Part of a small language model's weights: no biases in attention or MLP.
Each number is 128 + 24 x the weight over the matrix's rms, rounded and kept within 0 to 255. Layers, rows and columns count from 0. Numbers have three digits each.

# layer 2 attention output (transposed), 96x96, rms 0.0838, rows 68-95, columns 48-95
130145106112125112129112183143109117162136151095134103123083148157154080128123122175093147071130125096127155117138102109120143114063137162100107
134119200117118135121121132138144105093136160146158147129117173127147163130120113135167107107132116133175131130109119166124136116142076105095130
107082104141099125109183138144126141137106144124121121138114102111139115102146151094095128066120129139149114103106065112129127135108113126153141
139134146157136131143126167100149161128151140140143140174110162093129125138125123108152146099114125150133133178124152158129092138099139164134141
137138196154128081146096177120154120161155130094139149134146116131105170132127137127086150125174120148094118107104135123103117139152135086134121
121116109100145122087135103094141108143122122152178131128141156102120138158140073121179159177171106096112116147139116120130092069106154112103124
102150144175164122158077157103113119133156085127107132176133165155127163126132142133119111112109110106155138145117128134133146108105109119146168
149163094150112150123123125143123133116164132172116144108121122130152166094125093142108152114131150113151140147101138140099105126129139125128118
159121120130127123155141153138090133101132142146152089152091172176137108111132117138116145112111131117135185116148136140137117123111094099095145
127177117141103114148139127108102096103110131146153119163120160170125154117087109168177121168117158097122105126121127091146102120137121107155206
127183130103140118123127117125144148110115133116135106107134128107154142115124109090125109113141128124133150129154080164140083116098123034181052
144115122135104171120130114129147128154141131124114106192154077130154145125096108107139156133105162126148097114163148115128115096131107100148147
133163146151149129096153118165129120134137120136141149098137100138173119091090175099131131140131125146170145155153134098105114120124133108120110
123112164128165133131167115149116134164135120124119087171131132118176108148138113103091124150116099143100138110124123159134141130161121118102148
131146148133159155093132151170089129108159138111096186104124128123112139105114123124140141104144098161121127133132114123100151152157114114117123
131138170152154116131085145140124137167127127107119112143120152157114141099134085148196171122113121095120127126160103107117118103145126118089135
126160074136164136118114149168160143146089133116121153153145115116105151134149124133144116162138114132167143102119113142121124164104176129152131
114100089122129158108141142120098137122123106147099152119104090100155128154122121141106177148098093128157115127120177128160160124128108121147156
165150114146090123131101128103152131131108158135132164115118106173134151166116075121101167092191109142135105097169163130086099097097143138098111
116138131111139094131112075153177120158170103121108083126158093123161091119127134123088125153150151144182107125101127094153115131109106103121117
130117098093116131152097112120136083134127105063121125132137103116117135177139139148138105135148160133129091115102152148127131165130135118123142
141175137141137125156117148144156107110100113138122134133138118122139096161182118096088081139110127186152124159113129153128122112125128130122173
128139118131112174130148097104106102118133103148138171084132126133123171148139147130124146118088128105107114090116151108167107111107148147142122
122139134074132131151123129098102123134076121113081094118156132153079097179174121107161167136099124151154134121133110156104128110144119151094131
154134119144126118135145127132110152126124172145122136111145139141128105079130079103124145123106125152114133115095141119115102137146143096139122
146123120114135131096139143118126090137113144147122132105140134148127156131146115146130105113140118146126116099094140109126117159130172114127147
141120155139117092147140101139155171132087122133125134159124130113088161148108136120125097126130085120094154152104093122111130115117151123156119
169080121123061157076106154132130115129090140187191124075106102113130142155171099084141094146115144140133140172145147085150127070110126097138100
# layer 2 attention value, 96x96, rms 0.0675, rows 69-95, columns 48-95
122145103109127130109110160115116173168135114100101112144106135128163108114098136143126114113090103096131110138135099109089116099119157127169169
129112182130151170118115112116179098144167143168133133138141117131111131110149101123167110158105109117102136167119121148137141111148100138093127
105119123120128104099115097169092103121165117105152109087135100137144148117162107152133140160116129137118148102079119100159148101131143132123118
133107110117128176121119083122141109178130125156146116134118145114128138161131114107153095129109120107145104140169113077135136138115127111120139
094162142159096117143128130106104120132106114150079161153109075116099091124111136140091104117089130145166125146126104112146184177151130121129119
154101141150116154084139115118104112079124143156127141150121139101132166171148111137115131113146145093131124112183090106155099093166122125163108
142127122109150106126134145156119105133115140114112137141129142114131085110120135127143111138098106106096155078104151121153139107126101132110122
122129131137140125098146114134161139121129135120122150119183118067159128155137112130127160121123133128140087128129119103111113143165151133140085
124142136169115141130098124110150107162139079110101143139147112144126111147161146114078136131118152128117132091130086138130144123115117137146106
144098124146132102099101111122142099171146115123108115127140119143145117172087136127128136127119165134137143156097152108109154166124161139056156
134119133136177080092133099096167153125107115123141162100113117127137093119123130131130123132158121115135155125113072165090137155149149146152145
128139130135122144127109102104111149090114143109115090151152161082092086168170118127105115150096121136104159145103127131144103124100161166129127
095144112126085142096087141123149126076115145088093138098131129133112156134153150126123105101111093120113130121122122114129114145084137127123161
135093125142130096142124101117144114107127103130175075134145128120108154130148149124108139158114094120132119131123131144136101100107171080128143
139125111098157162201119126088128111110171124076134130122131127143155145129131148170110104115142089118175120129114107120143127151082113139205137
134099109151103116174164135119111150083122102090141132102082147128155094099114135085123119136144133145090117130122136163146110160094109103122107
139115137109145102138129132128121147137076150121144118138088173154101127106155136148121080102119141120098151164091107123079084134127157122095098
086098158093133125103139092156119135164145101140168105153122092098110122119145137101108099157090115125153144151085164100138134154176072080163099
087103110158119124143202129136102115119105161123092135092100150153115162164104141137133123123116090119113134110116136138118133113085157127095158
106153129165132120104125113116092177123120116151149154114117165136124125105115158125120094103118179131091139131097090124125105114092112140147125
129119104098087145101112089128115138131136105113124133131106134152152158137084102117125203113127108097118127103161137128137132140093162142148092
157099105147151092152097156110119124127153134079161117161127109124142126130097111138154125141165134107128118137148086116103119130186100098097137
154158170154125077160140142169144154113139121118157147108157143143149119128108120150079112107123118159115134141146149127172116112114139153152142
146139130128139116124141119127160101120147098131143138185135140144169165144106188192128133131121132112184111130132113127110154124121071168101139
102158142146107110130095105130096126098143141136123165138125133098150140096126150107103146145157127120088139139111120150110112100121104145099087
101158135088122125119111132103110108141168116100139136160068133142163120126141135124129150128133149129159149133132106151147126137177097133112149
122136177129157105127131095114141150120148105090109123200141131095149060128074131149138142117124119173148131119158111128115149146151109123085126
# layer 2 MLP gate, 128x96, rms 0.0972, rows 0-25, columns 48-95
123104126119155135104132118121164117168144098120144149089075092119116098132145136115172133145108144134144094110124142138099123104166199122136066
119088098121108188146165152139165153137133144134162117114091143087131119150123141189128167154102128142123098130138130096107160142106114151137134
116087101127095099118089132114136129150133163141180102193118155160134127139150119090134066108091128156083148123109104182173130155115152119148137
190175141165107068155126127098098138134125125109138120134109142132157100143126152110079134145110081118141144125094127155095109056066109132126121
109147150142088141127148111130178146127123100079141109144150136065108122144137098115118136146112131120084103154132134117099136095131125151153122
085089129127118143154118148108144088133089122135197135101116171181103117132158104118128098153163116109132130139155107160120110137167113086126203
107144129074116164124097168126130133117126129142127107078114130126096140149114150125115103156133096139119137130132119116141126133159123092115100
101126149172143122124100134133146091112128114130109153146143104139152105121080174154149109104127147117133175173128079119135089103108143134157101
106141122123141045135135144160088138115112143094140124085134162124155152118106147109105150153130138108164135090181168159109132114068170096165152
110130145131098121123147110144121106163115139107144144145100150104142091102102133119118146136121112136113149116190101076144161165116090111083098
110139136115138166133100135107115124139124130142176124150175097119138109113124163109155104162076140137147145126109121122120133119155129119107066
122116078112081142160086096147140162118175102115177143115130143152114114138107088121111110113117109125155114110117092164154136115122131129117083
098108119138112135158128145120111120129126164151174097145129128128121087165130141126154141127103122127179159121107152129146129082142142119122106
099120142140125089104098131126116112075106130129104124090166112155093107079113140143122138164156126128144102156156132112113117087122099084167082
185137165105122103128113110075124112143142080126112116138131161154105070130130121132101147125133094122092147124123152155151111143147137141129149
154142107126151124112080179116157146148147066115110116137162112142144132136162115100136118154104127131108130143166138117143151128135125157118086
160100139141079098150101122158145149108161117151140081124134140081110115129122114173102115128119131113092160118115141175119095134182105153066098
135110087105137111115108154131132155121141098089115188102175113105071134180148083132158146096106120105129120086112145139161097132123103112113101
132137112119087150122074120141136157091132132175152140146117130113130130084128126134150127170157150096118071104182096090136108110134176101138115
101142142119135128144166134158072168110076138150138118118141142122092154087131152103210126120177141121118147127123102123107113147110162095167080
088104146133129116109110099148121137152100138162145106130123148110157110143180121135145127138111145159128113146161101065125090134082085118087094
163133150132129163107158108173149120167155120169118157115146130094150086137129175139089133145115101131126170112170080104114143164102172106146109
127154151111125122115120128134144124165115136078122076121125137126114143139108146103135128147134142122111151153073076118193122130130105118114120
149082077136131181086131130171171118127120105146120139127140096170119104093121110131103117163133100126098149134168077103151139118133102134138099
121123131099127077112117165111158109142148172108119126121162149129123153131150116096154139156113098157115137124123116101115090125120141145091149
130142120140149137134100137104133130053142125099140133139160103117136144175143146086107132145093108166161165061169128141116170095148121112154091
# layer 2 MLP up, 128x96, rms 0.0955, rows 0-25, columns 48-95
130174105102132134120106136109161082102115127081106109168168135153113140087131125161140092146108123150135178095108121142169141148109112128141126
120131128136125136125162105145133176113141141161141110160153152164165144146102135121149094129120130121173142115091132119114134084118105140130137
094195152111112143100154097154135123086134153110103168090136135078108126140110140115119108103158089147118149098122099142165151121098118119143129
173120103117092140117171169149126151108139163122114144149120146148117156147114116125115135135143105136104112141167098137121102135162180141142099
139150108103109130153147127075109122120138121153130140148117119128132140136149119123119165136130082126143146132108139108125144080143152138161169
139107103111105100141130142106098149135135127115110117117133105098072095111110134109174134095148141086096112140149154076111176142145153163103125
123064157130165142115053144112161102107108133158092105114137143104131118155128138136152130153090101127147110106144096107095100143117128112071132
093104134107124140145091091161121135064145141107127129117129137152129143140109111140141131102134178119141101113114163168136091117168140138122135
113151122135137124161106142086181180176135125127116124158144167105129097163122146145107116098173159086110129075096141147146156130146119122128088
116141110128152143160105096122159105141092083133152161122119105150110120166123109145182130104163103124144106133139123101129120162173112104124115
172143116136176180143128154107162155154103076096171100130149196134157137132147109127113140106120147088111166088148125161149092068111123136158095
149077120101155114156131133142092134117141156140122130154147159134124129148149176147138122144148117136138157181169150112136125099098095130122143
103067136111142113130112146082123080103108150171126165116143112127117148161120149149114133139087155176106132135111124138119146160120126135139129
111144108134106162114099125108161105093135114120115111144154122151123128162126135163130157116129121075114102160130088144128105110134121164147179
115117149123115124134138100087123108100163138117128137140122117101121125150122142127168155121138121098171089134142106137145146142121131147124138
102130132135125133128137119124153170100122110139159122135155127083143128149096130111145088144139134096149058134090140128135111138115114140124143
135138138130159145142137166120127142166134130140120165186132136159149135089111196092157154089105112147104096144145129091173131137108113124131097
099158148156113135097137125109173117116150177137145094142120106120086145161102110144110182111123153166175132153114077114109137116143139153137105
154172162131137151139114174114147170142083146067122131124160122140083140095126101107096148123114132130142164096163102160112152132140112121122125
141111097101095118128164150110157094110094138146121044122171162148092114156122139132123126146109120123102168090146162080096107134151131143162138
104121162146142131133125086123156176044104083134127102120132119111087104131111130102021099095093142110120114087120064123134122158099127109079088
137132149119079166134126136155120091114116130106098119107124141095104135206132108127142106091116142106094136140152130147116100106149179148173083
084099136134106178110132143125131111117148122154130114096124104125184127136142110109129092068089115177102119125153076118166119128108135123149128
126140100134141115113133114108122137074121163091125120109139167165089141059126119071135126177136120124138107122083104154113172153148117176149124
121103145131141127141113131149138165174154130120143159145131110083141110138116136112139143110088135124116140146155171107142089140137106115157146
143137151145133122159110117130128085128145097181123102130108096121170072120126111119157117114125126115115158143122098123098113135139118122091140
# layer 2 MLP down (transposed), 128x96, rms 0.0963, rows 0-24, columns 48-95
138167090157161143146159094135123139129178150103105182127140135095141124090148133152112103139122124181139135146150159132117178112135143139173128
124133114152119149103156114143127129091141141124101179105113153072099153178095133104111162171113117129133075110117152081163130105097108116145143
120105101117161101115141147148073112127118144121139158134143110118089074115181124095123122099104134171129169160107121138124126154109110118089138
140123179167073132159122131143101074117145101136140166127151111148123135121095175140106132118104140104146134128106124131142096091115099058147144
110111146115137136106158127153105111126126164090139134128126126131157140114081149142121120094151164142147143127143085155152100185136064157171160
098113159080128095157155104137113116123180163119120158142111162180118106176119143147118120131104107123139185108105108098095115166108128112126067
167170141120145142153126160151140104163076183134156116113113079153132139142168163133109103120112110121154108147122093137130077181081126161138148
142104166156143153130097114087184123177099104113128149114146195131132133136189136133113181126131139074111094130114166101119076120140117148099158
161109113154109136114157145093156122104149110127114104130116073112095138127109125089145111137130109136132156153104116159117134150164124132134130
181122127148103108090139148091160100098123135101145127119145089133143138155135155142160083161115086140120110136145132157140146152154121149150133
107115114117120084115134120115099121153164129128113126111135155113105109166097124133157113108128143153169148151115135101134127116127107161103090
124159147161132103120115106170121151121178150145135099131120098086145139152113116137131135104092130145126154138134170159078090132135120125098157
096087124103106111126125123148147112120131105132125105164112173150113101130102125137092093083141098139133125185182167117171110137125115122138131
182166083124117136109139122087123078120137121148114158144138143103166105170128119118163128121132115125125092126126111183145148121145101180064164
089153116158142143119104105095144129097104138118135114105152168141096083129134137107142113156122116133146134103148135105150118126089117138142146
144080098138126097173136111101162098106136118147119108102151118104139158115131120126154153119100115138135077162108132146092128112089147127148103
122098136130168169125097134144126162149144133115140169146152123107102123095144156156134135128106135103133168128130110159121158099151153144158164
129117146183101077142185118130105121117100133151144136160137129115121118116133131123129138142177096139103163133159146155112136097094139118115072
113153082138121153112126147166130149060140130135153121123119139148140117135122108167138146121100142156133098145083149103141132145120110149118156
110149092163163181094076104161135115120123154123134128080103116126143092127142140110092112126095094132115151151119114124129155109130120181113172
170152143138101124096167096135173162169131165084116132146156153083114128140173167093151122145134138129096145135150184062102130082100139085150168
092161098143076118196100167130070141166104126146102104165163146126088127129100129135085107155139142158103122123129145120147108090123082138141132
129119137140117112167128117145096102102175126107127153136109140106156054136124126111107134176115097143147159152101117155165105159128116124130099
179128104166090110098113113154138130137097127159108122144140115112092103128156097173118155125149146132133128173185125121165107095138104105108123
098132128156125148119100116144129134095118108134113166172101104127138140151142112108133099136112111095101133114107142177180132161136121145138109